config.yaml
norm_eps: 1e-05
attn_scale: 0.0884
extras: ["local attention windows", "an embedding shortcut"]
init_std_qkv: 0.0421
beta2: 0.99
lr_head: 0.00598
schedule: "wsd"
batch_tokens: 131072
seq_len: 1024
steps: 7054
Each number is 128 + 32 x the weight over its row's rms, rounded and kept within 0 to 255. Layers, rows and columns count from 0. Numbers have three digits each. The size before them is the row's rms in percent of the matrix's.

# layer 12 MLP down, 256x704, rms 0.0866, rows 0-255, columns 320-351
106:154136139128146093113146127099065124167114145056128110162084141128133076137100158124169206150085
101:141127129199107132131125172107084125078143073057075065100116151094117112103146092103149132148136
098:157103099163158119145164162141161205158061076118091135108121199066118105129132117099154111206124
100:120144152129105214100145088137149166170153147074094096094185143065185121071129106093142113164129
096:162140166097185151142120136130090084108144119158149132113167179117161135171106136108138155081136
093:074121124100106126166165142120105148149071132103110113132084163133172080126134146148052109161119
103:150131106119178160151103120098107109105146157155101158106108131081123155145126183167133089091162
105:136112137070084100143209146181190103160079141068132107184091088153093146075090147134152148115100
098:176193108099206114081095067143128120152115170114140085129144118160120080106083077101073142132147
096:126141150116093147058136176116098162070093149156145165099186126139076156125149135148146132107114
100:127115141139069099104108139195162075179120157112119120112135041155108170089121129115117120112138
098:117141177109121156149132086153192133144192104071124104126094139144111118127087129113180097122106
099:155152107079090122121145158157140061177108088109118159134068120102106101118104175126117148179129
105:156129150121102116129112154183210133128102142136153154128140083112141128149176166123082116137142
094:118094143178156091146090166154137180113155211041125164111144128126162119115154119113193149129151
099:148113121182122065107102148104158103113104168124095172179112087102125105138100079111149171078121
101:128109133128172138083104100058155144135130134140124126145104153155117094076083072153112120126143
096:132156131074092138090123101160188082113167155164150094195140161155143156073122144134080114122137
099:162159143140139126146167123108137167081130131124178124123097120153106149130131116112125119161067
102:145134129140059163167087162171146095180132166094097106117110132162109161130104114122121156185144
099:132159105134185107165063123159129138141142138139124202170111131113076096137075120135091175052101
093:150105084073067167102137124164131163098162137137102109077155083136141153119146148054103099126126
105:104173140128092134149060119124134151067076128150130116192137108114184140140145062129162124144130
219:113141187169155140112130075100132138129088135109127131123125111156085115107132126107136101171149
098:209100128109122141111150122160137109117129132144113146108168138087083162146145038156188114154060
099:126081108136087105108074075075074099100166107145107180173179137183117100111136145121127160109088
096:068093033188145143170132143117155153133098122143113115110112099126149066120174127137144124090119
097:188126147139101106090129104093155168133123148139113143086137101157124118072200085125195126166115
095:177153107136136186150164183128203159118107170128140142098078119126198119227087154180101061121104
100:079154149128111112137159154144111097090121123215139091120108129115129155133117100142181109096125
098:150141073136081072105161117144131126177113133210164083142167154121135131120157091126115226112128
097:167147180135091145066139125150170133145086115141150143105155153104126109138149162175164150044101
102:098140081109159155134127177134108143071145093154097085113155110124108065110096144171138172140117
099:137114141076148120104172123160184128121177057125116122125108175150126134123118176128166155141139
102:125129133188098191194144112092181148135070165139110152098188112191125196139088181190064132128129
100:144138153099179168154136065022158176125159167126092115067115131157078142102125178187187125139128
096:089092097137171163145090137094131109125120077144120153137155159078140132139118151151112095124123
095:106121158186124135152096109135139148146136150157117192078205133102122120195156104106110090130171
095:094219139085100149124094118103145087065124092194182120129121156064090150129121029187135141128129
105:113077133137100090114177142231148109124143147115111188099167158142140150153104122116128088162140
102:146124154090195116104134111086092161089114122134149132111164157158121127119110179179090119098084
103:124130175138131139175135068138047132132129135112160097107121176119123107127094155098143193101092
104:155144121144197157130239121104074064124126130129117153111106089144132084141133175088128160104126
098:104097122153095129173100176128103096045129158118121095156085101110102119119190185185144116120172
100:127124107135144122113177184171081117148145138076178116173124103159121137118114179099123080082143
098:187164110141162166049165088106100140085211078093162057081121156081090134097095106173124146129086
103:104100109076130133078131160146132163143156152098090095172206113122127180138145091139134142104186
101:079136117131154117159132108137169116137152108133107090131089143132227101137182079107114133127166
102:140119135108183070097154158110121090130106086118120171165108179113089135081101195163116096126108
102:147145172104152141094124079121120119122084169098102107127117092118117120109161048171066148115050
102:151136089189116110157155083129113142083102142188089101161117138166144138140101145109159167112136
096:101077160110148068130127150161121208135143180106087102141129172122187130132085112160111119111064
099:087121107107129170090178084177084152174130062062087118186124182111116160131150093087109133120165
095:200119126098140110125115150118124094113087084134185177121100080163100102096155119135114156187114
098:121138091162121113171070123188105134143067161200077132161198123115144138097137120109138085147124
101:087120148117116218097110123097106103125087169147165179093073140087103085127162125106107133152139
108:126152121119094181153112140109122099142095105244161134167171105128171159125101101135129130096184
100:150128138149104100139075141160092060131131133159184162174172129115101178138114102100093143103112
097:115059135123152112165137128147142126144140143138120132111167108094128152144112171105116094139071
097:135086167115096111106176148138185119167131146130107133131105138095133116066133154118131115162140
098:118106123128147090109129090079077157133119131136227152115122087135111134179048196143083125162120
102:151169127140156134070156089098161104098125146155134104099170138113108119215156123164189138172165
101:106164130127027092098117116149101099172124096156124126178122091026159168128098141143139128116163
100:092145088159097056167123125149146158073106172106127143072141176115129138093084104140158176069119
093:093130117116157086141168082095122114094112104157182165130136159100117172131117157104116178162110
101:144132090108115135110109131127118118114121115155055106152106041134139062104138153090152111069182
098:170074090122071125075152159148126086121102152107089123147100126137170066128125151045139085117184
097:163126090102143146199182090170123116151108087151084137095119142084088143177130141211143116174150
105:152161131174106167097064133108168146131123159146107101101125155145127152134138142140130110098127
095:124171149118184116121160132113106154181153182101121129103137123116107089075123095118113085155097
100:092134157161112158070133188165101078139193121079204134159122134159101156143161133172059156155087
092:136188155165119066136192119112130111134139162077159153149147093135166129126101075113135118116138
097:101171094071095161141128159120137137141129128140105135120102093172135129155163122138114159155140
099:137162154156147121174149131156115134092095137075110122129128117138075133109112181113132130128088
099:130132102125115131154130139102131167194076129133195163076115130136099151090083114133151157165088
094:152114156155098107131105045144110125110131073103136100120083141154161070113138119120118147140090
094:167179175141158111137115129145107125099167110134103150134138102140130104133164178130127117072068
097:109113139087137124142107089075129104135134072143134121150158120125137123086110149139144144058138
094:161180214131110132110098087122167136115090143117108130188141111144066150107115136116119182093185
097:162089107151105135107106135187174128126200081169079124144144093107166148090165131104140153056194
091:125130094120132127160138154135103125115110160133139117092150133143105165142176154125170140142106
104:136076159182147068110080102127141126121137152108122148124046131107027138116107198146128095114098
096:129136112134123156073124149126154149111143135083078121161156090135062124079085118104114137111147
103:121202146153104123056153122110165093115138141138123166148135165174128044131131116170119138146173
101:089114126115096142124133130140139090155046094133107132146158209114082168125112097084069146147106
103:132132146134166128118123127074098149149130127119144113139125167084122097138161138178076146124161
101:104150151121110124111116104168197103161117087122124106144091116099104133127105173131130167098123
107:090150078102072104090101116160139108091048130096152095128141111117114154092121064087091097114163
099:099159060057175169077133119103112184120188167145163135098110103118134116135149117082085116130123
092:090157113152131121141150118151122154155181138099124142128138106129099080126142121073074120085147
097:154162133104178091090110093146087193140142101161151146171171228154104157162128136150124115090140
099:163160184167152145070103128144118150109121103184183113105132071091135086101095136162158147123103
096:140091071103128074141166159099143102101206131153119142123109136167121158096099123126102097076107
104:136169161089094159095140149101138080139133168171141094133172133147167119201117115097089120138141
101:093097106155158100105128111057135107180089178141091033175112137159084137141149129149108109191132
100:151134144117201144130128080134158140105096099109152129082137162083168087100127089100143063163123
110:122098133155140136138083130077126146216157105188164117104114120091106112123141135129096125085185
100:180151181108116131093164101099181056200129151192115182087120148151055092098083128075096109081122
099:105142124145138058110072101156095200107117141187117169169123125126097145164087185143094099100200
100:136121131100112155138126093100120118138216141101190155127151129159124109171111089112102087129117
095:156133152110105180168146130117053163148115092169123150133067090173169120130112066198141189143104
095:160108165154163143120153098171166161106102099144080147133140099117143162110164181063176111147144
100:080146119136105111136110135137118087117115079144118092157155181134188091095153141064092081156137
095:142128177129147107136100159139129124094128143139096063164117130135106110110161174108102076075165
101:091170115087130159132173093156138144125127122080150151123127137173146108104119180116108133138143
098:090159114119124122155121086141165113100190136121143082114167114170133105111148085115155123095110
093:135177111104123173097186142179117129180131134138089089108133103117129109103147134057126089100080
097:089135134067153174061105113134062186120143132115104092124118164085092114093141142055118113161149
100:051111133138086137129083144097101123141118166117136085109115112172140173135155191199145118131138
102:116119067087144181157071132103173111140097170151174073145198115146142110126180115121114176125178
100:150097094092042085135140088129128108184147088151119031093110107095171061116150079128086131142152
097:162119137147126121158127162123134139139145176113099155108080144110124205113120174135150070192125
095:077129085154122121119155140074091135218151122155148128124081102149143158051127054106062112100163
100:109106111159086107099106092116149099132165083148184124089171092156122139097113145149080194109125
096:123161124168141139139072167167116131104145152071130140196138100137043147126110166115202041110109
101:109066160117089137114145070114145175114071105158114098110126137126162107103142137094148142173166
099:104069137109126142145123160087156168147080048140154139105153045155144117122144151075156205103087
089:163139153158194114177109091150137176115136123157078172137113123149077151089135129075128131112141
105:128100083133123054148138130160114176104058103097111155077128133128150132144154159093122172192103
101:092173126097150101065152102126112092140130168207114140174120128132104159136129119158092061146219
099:139174116157111120196107091117096096074094098175149145141159076080117187148188099183146097101116
104:208194111190148126154144081083074126107105126154210160163089107139194122103091141115100109123116
098:121110076134118113109100108124137112136127094110078192111153113126174098147140169100154137136170
095:175140175139070090133191120118095052158107118122082121106124153134154097139133121076140064209172
109:150088135147165171193173114135152214144096074114149113059081201113129139120098143137139134118087
095:203120152100126116081129171113155105081041092141122104094081182086232086191096124111092138163100
103:162125110143092111144171138091143137177064149141218107128126176143090150177130137146121165139160
099:151171118081167150062094133058163206085138087100068079105105106140160074112101118072145128161122
095:226147138136103158162182101136163128188109167076172214139145144170139094137147131104142100114073
099:131105127135071132100052134122182104104132128198067095130150215069139077198121091109129115141123
099:119157107148079151110123159140142110109124155122140094060115144136142097163082096134082157073116
094:078065117140141128178154164079101092098182150165151122122095113114125117172126163136114127126125
105:105154151111087182134131147112107071125063094142132111120142111124167137101073139150161122166149
099:111103152169160154152115163141126158118107124159157105086173116138161124206130169135127140145141
105:113127196169163097128118119134128153138112167137082058142065108157156209151067119121142111114138
095:168149191036084171147166156088139111180081130097126080188063083100162105148119020111115091161117
100:122114073140086132106143097149168106158149118141093186160163152146137137107178181085179126112167
098:119162153133080148083084159141111139153144145110091143110153121129103125140165191138161131122145
097:079157097149123172143096115110100101102102125136185039131148099105184119060078114177077163071193
098:106090180097156197120136078121107152065096069147147142129118113137123156076057108126137132095143
103:138132108122145132107105082143127104087162149122132179104140149148103133117165105098084162176140
091:137115111131164093147158081134138104146155134140163138117117114117136125126177089132172110118148
097:121092090120195132182061091179134183092127130094156149106136118075187171122141116132127118151107
101:157147199191170118144135134123154128122121068172154116152175081146122122174102102153179075154142
095:091173134167158159160104116079102093068113128136166128160063198165098137153118117157094077084151
096:153144078116069113154105139142114108180135162086090179202126135163163163104172137144183118141214
103:133127101084121122138110119087149129159148106183090177132091145068121082168134162116137104122126
101:180157127189098097219102093088106088118108164130081119152153128153070153103075138144156119133128
101:121124133165128103118140164148139026080123126169093119131141192115091120138127091116125135158112
098:183115062122157137098172151185089156174159130111075190105169084175140132116124114092196147189099
102:110128140102160098099166124087101202095155165128145112169063092169063135136134109060122137155104
104:167121124139088166105156125110046152110088082099144133121084142165139158080140110132117093109167
095:125118091054106197110129170137099112131139123129113123113136112107131193138133134174209095101165
103:091179080168167082147117078097116171118107132173125128146119130162092145139141115146145127117167
098:117182169137090154123084107055178092132124133148120123146132106165169089118140107176142130150186
099:209086089103229140084213137084152126100066148129117170190178149167150148135120069088122155076141
096:158124163045171140160060159113148145092086115111164083133140087101095128101095096141179182118192
099:129146101140113168107188145118137164204117092133143135105116123153144106148152124112141132091083
098:150139109156129162054088144170140114095161108148065094097165192132094134152074099133131155162139
101:100125128166111140175172082126154140164071150115128148070128100142154117134156130142159069128123
102:100029114135166152172105138089131086119105170146149082090092136106133119148143150099148131117145
102:150142109135104064121123120156196180110139193118163119163209118102203085062146105128146149140141
094:186125101127171133159167146098132139128157164105091152105106107120111078167153085165125095119175
100:112119168154079119061138148116141089140120112147134119087119140094151133100141139076104099119116
104:088158066128129223137085147110149113173178094119123102187151088138130105123108131124106188075135
104:121170184095102142107159118110102145132075116166156130142148184163140110143106138088103108131136
107:178113132159079115156120167120112080100108157085197128212171176174199123168124112115117122153112
104:126121138110136142116156167126112080133123125147120096114134165149136176124160088204091168103171
102:127056127089129095185097169127164114152158138164097146057108129108140093104124093078117101165103
101:156108136164171161123115129131149192141142159139155187158139130168064134121119104096114128131084
103:083126119057131073183131081127135123195123156134183158106117156069166144148170141158115126123151
099:133099133135189126143107178182111126111153113128149156129155141083192159076126172106149158096175
097:131136157101177070138115137129106166177088096119118121081142218167135143155133161106103214093163
105:128097134146086149162127129099083134112098169145163143078174125193117169130132152108111133158123
098:116148172067115090152103124140112082127148119186158118173068174170167078069141169129074160099166
101:119098081042156110168117135154080054126126105122139078135131133091146149134100116154117122152098
107:130124111128151126173158157124195104163128138166162112092137150121096086102151153141136138108182
097:103040109113144035092114193117143140170112150062077056127158088128112083113155117124135103138083
090:066155184099175102099162129116145180185168119108126120129149201093126086133158097107111144132106
102:174130143104112138119123157079201214107100113120132106112193088112136111141099114131154116114135
096:112130119118113107084122141095150107073157164093148096135111180114116077164141090124147173119157
093:138096113065132092078165124150103172201090112173138146110143109090182101135120128162139156124135
102:067077143187137103131162146149069167157098106097128111147159135109180122116034113172145102155112
102:097139149120153161125114132124114138090150115110181164098193160123105139075133133140123155105126
100:160105156133106145098150169107137150142078119076167139090072168119143070108197146063030131176132
099:136121142203102148141149192123172111064104088079146148125131060104151108108150096155125123159148
102:153184081137141098221106140130104162112131093165133157135067149131093146124194161080198160124117
100:129135162070143096087135177143146172086169106136128128151145143100152123163136126128094138141094
102:102104119070143082121160186106159126155215142126169061088110135166122086103174102113096109159159
104:099157152137169172181127161131082151142104132114089084124156135106086183112132188173153136121061
099:141141164079157118119086121104073145084111113143065060061141211090125117110071083106203125136121
102:053120086134084110130139096145057180147142129144075160128130151160133144093154144126117166092163
095:157140118093127134104055175179081128113112107109125132116067084136116109112152100120122148202142
096:125195067104113149103126096181105120082081107110100099098125100191133151080085105102099157148106
098:177137137190153157160195120125181184109134102094103089125092168157151112079119144136118081173093
095:075146112102109122102087168079139133104097140108145148183120153158179141085068133177091217115091
101:144117133143136113131128159109198065083133147131191157189117118123124157126137160152079135130127
099:096084125140142140107132124115138118096115086154133195159138145163105190132136156093131161129091
102:144172105102155161128174107052148126118104127113100136132155143106172051094124166169100110082068
106:150098117107128077078093109143117122097092155148092169165115143137130105107194110121180154161172
101:141079196109120174179138101150140146105076109175145167147159141129152123169111122071116150171161
092:140100161104141146089088108156144182138126135153119147072127097154123129126185119147128131148155
091:175129136070119159110125049108147142143148168107141112175049119104101193120131123141095089074151
097:126158080177145170171114092137112113198059130146130196133133094062110134064135129184122108144057
102:146089079137103209093202108106198106172140160209159135111148163147149136185170100070114130100155
093:122115156132038192125160100104135086131146152132098080100120154132144138216084117104109134156111
103:115157149080139127175102139159100153152163190105082113130124173198132138114098112130148130141104
095:136177149154154174232088119090135136168090118070108135104181131116132140193191180157100157141076
093:137065077104193119214091068145115145087133109126113147085074112112090133118135126161131126166124
090:081084117152135097123143152156147137128029122121094180110106147157134075140207080125204111152128
103:049184113092175208147092141070127073176160131149154081066125150085169143136099153165121116119128
099:135175085042119130155126106149122145103160163137078149069098130084120115156140123094180157134128
098:158160126119093129095116062120090151052161148147103061118088209111129080173110113152104153122218
101:095106111101131063113110112201130104096192140127122127187113022136187084103118109143189112140165
101:144127136123121132168094119153118076152128124139080109054127122101124150107150169075104128108134
099:062062134066165157099172129076144089140082121078124124157143103113136063163152090161131106136103
123:141113060147128116182109144070116126159100035164089132139111141087136133148094159134184125070146
103:141157074059132122093142109192163178152152105096138140107119146082088147140131121072024112142086
105:084108141089080147098092158166152190159112199073108050107127093130148111128089137131149154115122
103:088121126070169112095128122165113109110134142135180173136139121100138135146084043135105099139152
103:107171133127117146126075114144135081130142160134119117081066174133163157155156148073113137087124
100:087162161123107143119139142142149064138163118071114118104161146103141144140136096137118140061120
094:097107138058104119112061081159137109129154118150137121099196110148105134139125115131115115063203
096:109170129159098143111107186134102107091121113144194092137101151106105131161074090137057148103127
101:086107136156191102112142161140126163140088137096112078132141129146134147131180119134176140089140
094:118132102137099126205093144152135107116061115127141135090098146132182075138140122162179139179141
096:153120186173110113116105141150134099145171182102158228141133090148189103102142112148113082163085
099:129156140106095156107169149123165159148124177129156096112073195109130149123049130086120116155155
096:105170097106134095138177148090163126143144062096050147057084099152133174123075126136111148117136
102:159094159144098124149123170114104137114071137146132185144144151113107119121108087123162164174152
099:134117121150180121114114191151095125060102082118166115117037136155118133118136185160197067161178
096:134103082120172111130177122150080174114080092120098154077087098104150098117157072085153137196157
094:159103072116099116123119135200132141115143150110156175183141127095120096069107089074128154108134
098:145125124148100201141128116106156091213095130132149095152175138165150134124084135090061106176093
099:151081093086099056173138097127150050122117120090109134095147159140131167186146153104156105086157
106:164120121088204193173059141085106131066142166077165171099114142135086164081103119169149132115147
101:149106069131168127156146156144136160149124082154108104172070139154112109173122129098120157124149
100:188150161101160133153173101138144100116171125138121131150095163131153103152170084087134163138128
098:112108111145159152171113090023160156180062139134132131132201098165168101118076129089133100105091
102:168117106092122119098177113174180123125161147160124182078150200153144135121158115109099138130114
100:144117154125175128143174127079139154127143192110154091154111153157104125197065111121174149125049
104:127129134096108083095151147088151147089149160059133109165157148096115153117101040118122140118193
099:120138126125156084126144119106080206098125125086131146094124126144096128194144148114083091138148
100:170145128163148133148085156126110071190127146127115196137067154155094118068153107120154132127169
095:140050137100127141107206130130158144177098113134126075203140145168098193183074134095205185136158
100:172115126092109149078151157122139153128111168172130107168100088177126125131120145124091184160142
097:093068090165141118108094167113119140081036130137097142147123158137127155174093151143115210163170
102:109095119130133109049105151149080133160139105114102130166120141093163146145165098126139188145140
096:107134126107120134095107108142122213122106149156161098044130154172096116116125097089138186099125
100:113103138181109090093116086130101102149132129141114141157184103098151136115063155179197131065103
093:143090140075163171153132058149155143138099106050115107169169097083153123146084191068113105188129
089:127138081094119123088123102137036167108136107086042139164071214190123065163103129142134112127112
098:104082166161168120140128137131109123130104152078063097107151049214078173150162174127196115167119
098:084128076079136082118138055166131112098115173103132167142092137075159133136164208128141123111113
096:169128208096125162112075145147055121089153147142125102099135145102181131084087165183168136203087
101:165115185174141081161134237197142129120102113080119138133126129155179147061104134076141165080097